Part of a small language model's weights: 4270 steps.
Each number is 50 + 15 x the weight over the matrix's rms, rounded and kept within 0 to 99. Layers, rows and columns count from 0.

# q: layer 5 attention query, 64x64, rms 0.308, rows 0-30,32-62, columns 0-31
# k: layer 5 attention key, 32x64, rms 0.253, rows 0-30, columns 0-31
q0:68 51 31 40 52 53 66 66 41 49 51 53 73 54 37 54 38 69 54 42 24 67 21 46 45 46 40 56 47 55 40 46
q32:36 47 39 43 42 56 46 54 46 52 50 56 55 43 48 58 34 55 33 32 66 46 66 48 48 55 47 54 58 23 45 52
k0:48 84 41 24 68 31 46 60 30 55 09 45 58 54 39 58 29 69 76 32 39 73 50 64 50 42 37 79 44 55 41 37
q1:55 71 51 41 40 45 37 53 18 48 37 67 44 80 45 57 47 41 66 57 56 63 42 47 40 49 60 58 36 55 52 33
q33:60 40 64 35 52 58 48 52 50 42 40 45 51 57 45 44 51 58 69 42 55 54 68 53 50 59 48 37 58 39 50 56
k1:41 53 41 58 27 65 42 75 22 60 53 39 85 41 32 34 29 70 42 57 42 59 44 85 44 63 40 82 32 33 50 42
q2:66 68 25 57 41 31 52 54 64 55 66 50 50 53 64 59 39 67 64 51 43 75 31 63 71 54 29 45 54 22 42 48
q34:60 57 67 45 40 64 50 37 29 38 52 54 67 81 60 76 44 52 51 50 23 49 47 47 51 60 44 54 38 45 69 58
k2:71 65 49 56 61 64 80 53 37 38 51 52 65 68 45 53 49 36 50 44 91 48 48 42 43 26 42 28 37 57 35 55
q3:56 55 50 49 67 42 66 49 45 51 46 51 66 47 61 16 62 67 42 62 32 64 54 41 43 28 53 59 49 45 42 63
q35:67 44 62 56 49 34 40 55 48 39 43 48 37 28 46 62 53 39 72 60 71 58 45 47 62 60 72 63 33 36 47 27
k3:57 20 39 37 36 57 75 50 30 72 52 51 35 40 37 71 32 39 45 27 25 28 34 49 56 66 55 66 32 41 52 52
q4:65 80 53 70 49 15 44 52 32 56 71 59 52 64 50 71 18 66 76 56 49 65 31 53 68 30 32 62 35 60 49 69
q36:17 54 53 55 74 62 68 59 32 43 31 52 52 45 56 42 47 46 39 26 46 59 46 44 54 50 55 52 57 35 29 44
k4:27 44 52 53 28 41 66 67 47 50 38 25 36 81 47 70 81 40 65 41 62 62 44 38 49 60 48 58 35 58 43 79
q5:38 21 55 58 51 70 43 84 46 39 49 52 80 76 69 44 42 56 62 53 24 60 37 33 39 59 45 67 32 63 34 35
q37:43 44 55 41 54 47 28 46 41 17 29 71 39 52 49 36 37 45 28 60 53 41 63 49 51 58 63 53 80 78 28 64
k5:64 39 61 55 72 27 49 34 53 42 66 34 21 48 67 69 90 35 16 68 59 18 37 21 66 68 42 75 45 50 42 56
q6:42 52 37 30 58 54 54 54 75 48 41 67 68 17 77 26 55 61 29 39 44 58 37 32 76 59 63 35 44 57 52 47
q38:49 48 65 53 56 43 59 59 82 55 49 73 50 55 68 41 50 69 52 56 50 43 66 80 57 67 43 45 45 35 42 29
k6:35 12 76 70 59 36 76 19 61 17 51 48 33 55 67 63 58 65 29 90 47 46 63 15 33 45 41 44 72 53 75 58
q7:76 62 30 47 54 32 42 11 54 48 52 42 48 73 47 53 36 48 46 38 05 67 42 61 18 37 46 61 47 41 52 52
q39:52 47 34 45 56 60 46 60 31 60 54 44 44 62 45 59 51 43 53 26 37 61 56 40 54 34 52 52 61 51 64 70
k7:17 32 74 71 99 14 71 02 82 28 85 68 36 44 85 46 56 51 25 62 45 23 59 28 60 73 57 41 69 73 74 63
q8:79 08 53 40 61 29 34 44 42 47 68 64 74 13 70 58 47 44 44 51 43 60 48 45 16 20 54 33 59 52 72 60
q40:68 72 69 71 43 59 60 33 62 57 45 52 44 51 50 37 31 57 52 56 57 40 29 43 36 65 50 41 40 35 45 36
k8:64 50 38 29 55 64 55 54 70 33 57 47 24 14 45 32 19 76 67 40 65 50 41 61 57 54 49 36 23 30 55 50
q9:51 63 54 29 43 52 50 56 30 23 31 28 74 23 24 48 48 74 77 80 50 39 58 59 34 37 28 50 77 71 64 43
q41:51 65 34 53 57 44 50 40 41 38 34 64 49 74 63 31 26 58 70 38 42 53 48 65 56 37 52 35 47 60 44 35
k9:52 49 60 45 69 47 52 54 73 47 63 65 40 34 73 47 52 48 22 42 43 54 66 37 55 57 39 47 67 51 58 45
q10:59 60 81 66 57 55 46 83 28 82 59 69 35 18 50 69 29 49 16 41 59 49 51 26 60 83 51 78 78 47 29 63
q42:49 46 51 40 53 56 44 11 53 77 36 54 58 59 26 58 67 52 77 70 68 47 54 58 50 65 40 65 38 57 53 60
k10:71 65 64 70 67 50 33 90 66 56 34 43 53 38 58 65 51 47 39 66 34 51 34 33 78 33 77 41 55 39 34 51
q11:78 77 60 53 35 66 62 68 23 40 51 79 71 76 68 47 37 47 43 45 55 66 18 38 80 56 15 45 36 86 36 40
q43:58 39 80 58 62 47 69 49 50 61 50 50 59 63 54 22 36 52 65 56 24 68 80 55 38 55 52 44 49 52 50 55
k11:33 60 29 56 66 50 51 37 57 46 55 40 49 65 86 46 33 47 41 48 40 50 49 36 55 79 48 39 72 45 46 69
q12:64 59 34 44 43 45 57 49 30 37 70 55 61 35 55 22 56 67 57 56 34 54 45 29 44 60 63 60 46 67 65 40
q44:64 76 69 63 69 43 48 56 47 32 43 54 61 62 43 56 62 64 42 42 55 68 61 55 58 44 75 44 58 63 54 67
k12:44 59 64 57 49 42 36 57 62 65 71 50 47 55 58 59 60 41 50 42 65 53 63 50 48 52 62 30 50 47 49 56
q13:45 53 52 56 48 75 56 43 40 51 59 52 34 66 68 80 42 62 49 60 61 84 44 76 36 24 60 49 99 63 21 70
q45:67 28 51 58 31 33 61 41 49 51 56 65 49 61 55 31 49 54 52 68 54 69 35 54 53 61 52 36 55 36 88 59
k13:51 22 59 59 65 55 36 67 22 43 60 63 41 66 86 29 59 21 68 51 51 42 45 51 49 47 39 38 48 46 47 56
q14:14 35 73 57 66 35 46 39 30 85 37 54 23 59 53 36 53 26 25 68 34 32 67 27 62 78 86 31 46 53 31 45
q46:42 72 34 56 34 62 58 65 50 46 58 46 38 38 82 39 51 51 36 63 63 75 51 52 53 46 49 38 59 72 74 58
k14:62 53 41 29 39 28 55 51 37 57 06 39 81 54 38 37 19 67 92 14 55 66 63 74 40 59 50 73 29 43 24 65
q15:31 75 33 70 72 48 41 56 46 47 29 22 58 63 69 33 62 45 19 39 40 60 48 64 59 45 82 26 56 39 54 51
q47:62 53 49 64 52 62 47 49 70 48 33 45 31 48 54 38 58 44 50 58 29 67 49 44 35 74 41 62 34 59 68 43
k15:40 64 29 54 26 36 50 58 32 55 35 42 60 34 49 57 57 65 60 48 66 75 43 66 50 46 44 41 48 71 49 50
q16:22 21 90 71 54 60 21 44 60 71 57 39 00 24 72 23 77 08 24 79 99 00 88 16 53 56 50 15 66 37 67 43
q48:26 46 33 75 44 45 45 54 74 70 87 45 46 24 60 36 63 38 49 84 58 58 26 51 36 81 41 61 22 66 54 70
k16:52 53 55 55 57 50 62 53 50 50 40 45 35 51 50 54 59 52 60 49 39 50 47 37 55 46 67 43 53 44 52 50
q17:60 38 58 71 51 39 44 16 72 49 65 63 18 52 69 35 65 52 55 45 93 20 74 30 63 61 47 32 32 37 56 38
q49:63 47 62 64 61 52 34 24 63 22 52 39 55 53 74 56 67 39 66 69 46 70 42 27 43 40 38 23 25 81 79 35
k17:44 36 56 62 35 45 64 52 27 47 71 35 49 54 48 53 56 48 40 66 49 68 49 54 40 55 46 53 55 35 60 56
q18:34 40 62 55 46 36 55 39 25 58 60 41 48 52 65 48 48 46 29 53 49 43 82 56 66 38 58 56 52 30 44 71
q50:37 38 62 39 40 49 48 48 38 55 68 61 46 37 65 56 49 44 52 41 60 49 37 39 38 59 47 62 38 52 47 53
k18:30 32 52 75 64 56 49 36 73 52 58 77 38 65 56 58 60 46 34 72 51 27 42 34 48 33 56 46 50 54 54 62
q19:15 37 60 67 43 47 42 67 75 47 47 55 16 56 68 38 81 27 12 42 78 40 76 28 48 65 61 43 61 65 50 61
q51:50 44 34 53 51 35 39 54 63 50 68 43 48 47 63 62 60 43 41 61 55 52 49 43 61 56 72 41 66 68 39 39
k19:15 41 59 50 69 22 30 41 48 21 49 54 56 43 66 55 49 43 21 71 48 53 57 31 31 71 57 57 44 44 75 64
q20:38 45 52 52 75 49 55 56 52 51 44 87 46 30 17 67 78 66 19 53 29 46 44 34 46 71 72 68 33 25 20 76
q52:37 41 36 45 49 37 49 75 30 51 50 50 53 69 87 57 59 52 42 26 39 62 22 65 62 49 50 52 55 67 21 50
k20:41 34 45 36 28 33 52 54 72 55 65 67 57 62 51 46 45 33 31 31 41 58 47 42 31 69 23 46 65 24 61 43
q21:44 30 65 78 52 50 66 34 62 27 51 70 36 37 76 52 29 34 28 84 61 33 31 61 47 53 64 65 68 45 66 45
q53:42 60 39 71 35 61 30 57 73 56 62 61 54 41 67 39 50 30 30 60 52 79 54 53 50 51 52 26 46 59 54 44
k21:56 49 58 40 61 26 65 57 30 53 63 32 36 32 37 51 46 44 70 47 42 46 40 47 60 45 17 43 53 47 58 41
q22:16 53 69 51 64 60 40 53 39 56 43 54 00 42 33 79 67 28 36 80 69 25 65 49 51 60 57 43 65 49 48 54
q54:26 31 58 40 54 57 45 44 63 51 51 46 50 45 53 53 63 41 37 73 57 48 40 55 57 44 47 36 42 62 69 51
k22:40 58 71 56 54 47 81 46 65 46 67 41 42 66 84 53 70 49 33 83 41 25 68 31 41 58 61 67 61 57 62 30
q23:25 36 64 58 42 56 45 25 67 44 50 46 31 63 62 19 57 39 53 63 64 35 99 50 60 49 46 11 55 54 63 43
q55:50 39 42 63 61 43 35 22 73 59 65 53 54 24 44 31 73 39 45 58 58 49 37 22 37 44 54 39 57 77 41 72
k23:57 55 49 41 54 67 32 83 25 69 30 68 69 69 52 69 31 66 47 25 52 60 33 56 52 56 34 72 53 66 53 61
q24:39 39 37 49 50 40 36 54 31 50 64 54 59 46 32 25 70 42 26 62 38 49 31 72 61 65 41 55 74 46 79 99
q56:40 40 41 53 39 36 61 42 67 39 41 38 59 51 42 28 68 47 45 57 57 34 43 36 30 54 60 51 42 64 55 50
k24:41 72 43 40 24 68 32 71 36 41 36 54 32 27 35 63 46 49 53 35 42 47 38 38 48 68 40 51 19 54 32 32
q25:34 37 49 31 25 28 52 45 25 49 65 46 68 23 47 37 65 78 54 64 60 10 58 73 64 74 59 76 54 38 63 61
q57:66 46 41 51 56 66 48 42 37 68 67 68 39 45 51 47 39 40 33 57 42 68 34 71 51 60 51 38 47 37 42 77
k25:61 82 47 49 60 36 48 40 63 41 32 25 60 75 42 47 32 38 45 43 31 57 62 64 41 36 47 55 43 45 62 58
q26:51 77 69 88 34 32 92 67 56 56 38 55 28 38 84 37 48 44 56 47 49 20 85 54 32 80 71 38 09 68 42 34
q58:48 35 57 42 51 50 58 25 26 45 57 70 79 70 36 44 32 63 50 55 61 42 69 47 49 62 61 63 60 41 59 44
k26:52 46 50 48 69 37 26 26 58 57 49 40 74 46 51 47 53 68 40 61 57 42 26 60 46 57 66 46 64 28 67 56
q27:48 64 37 61 36 55 47 64 52 41 81 70 63 68 67 62 59 30 23 66 43 67 57 54 55 45 66 62 49 46 38 31
q59:47 55 35 63 58 59 24 54 29 45 45 29 23 47 42 55 28 30 28 27 55 45 72 42 61 62 33 42 61 51 72 57
k27:79 52 50 53 46 62 67 47 44 41 41 42 54 44 58 52 66 53 69 43 55 40 30 67 43 46 45 34 40 24 25 41
q28:58 45 07 55 46 45 23 43 56 35 49 52 54 59 37 27 33 68 35 57 68 61 52 57 38 46 33 76 53 63 39 19
q60:54 33 19 36 59 45 43 62 51 56 94 63 60 43 45 59 64 21 48 66 46 69 44 53 43 56 48 63 54 46 47 72
k28:47 57 27 40 82 51 70 37 29 40 52 56 37 67 50 60 49 60 48 30 30 57 52 56 80 38 39 30 38 45 35 51
q29:59 70 55 51 49 63 79 42 32 57 44 34 65 59 19 49 56 69 44 38 16 69 42 74 85 47 17 32 43 47 59 35
q61:67 58 53 48 56 54 63 63 38 39 41 41 51 34 65 54 72 52 47 43 56 33 55 50 52 39 67 44 64 37 59 39
k29:46 25 63 60 38 53 41 37 79 40 71 81 66 53 63 61 44 48 38 73 39 17 49 16 34 62 69 50 43 59 87 58
q30:61 67 27 43 50 34 47 63 53 44 55 72 41 35 51 21 15 58 53 53 47 38 42 80 37 51 59 38 46 38 57 44
q62:34 52 47 59 59 89 39 58 66 44 70 64 35 53 40 62 54 43 50 48 65 49 40 64 36 34 45 57 50 34 63 70
k30:30 47 42 62 51 61 61 56 47 54 54 36 40 54 54 43 82 55 74 56 21 64 53 62 65 49 84 36 54 46 61 65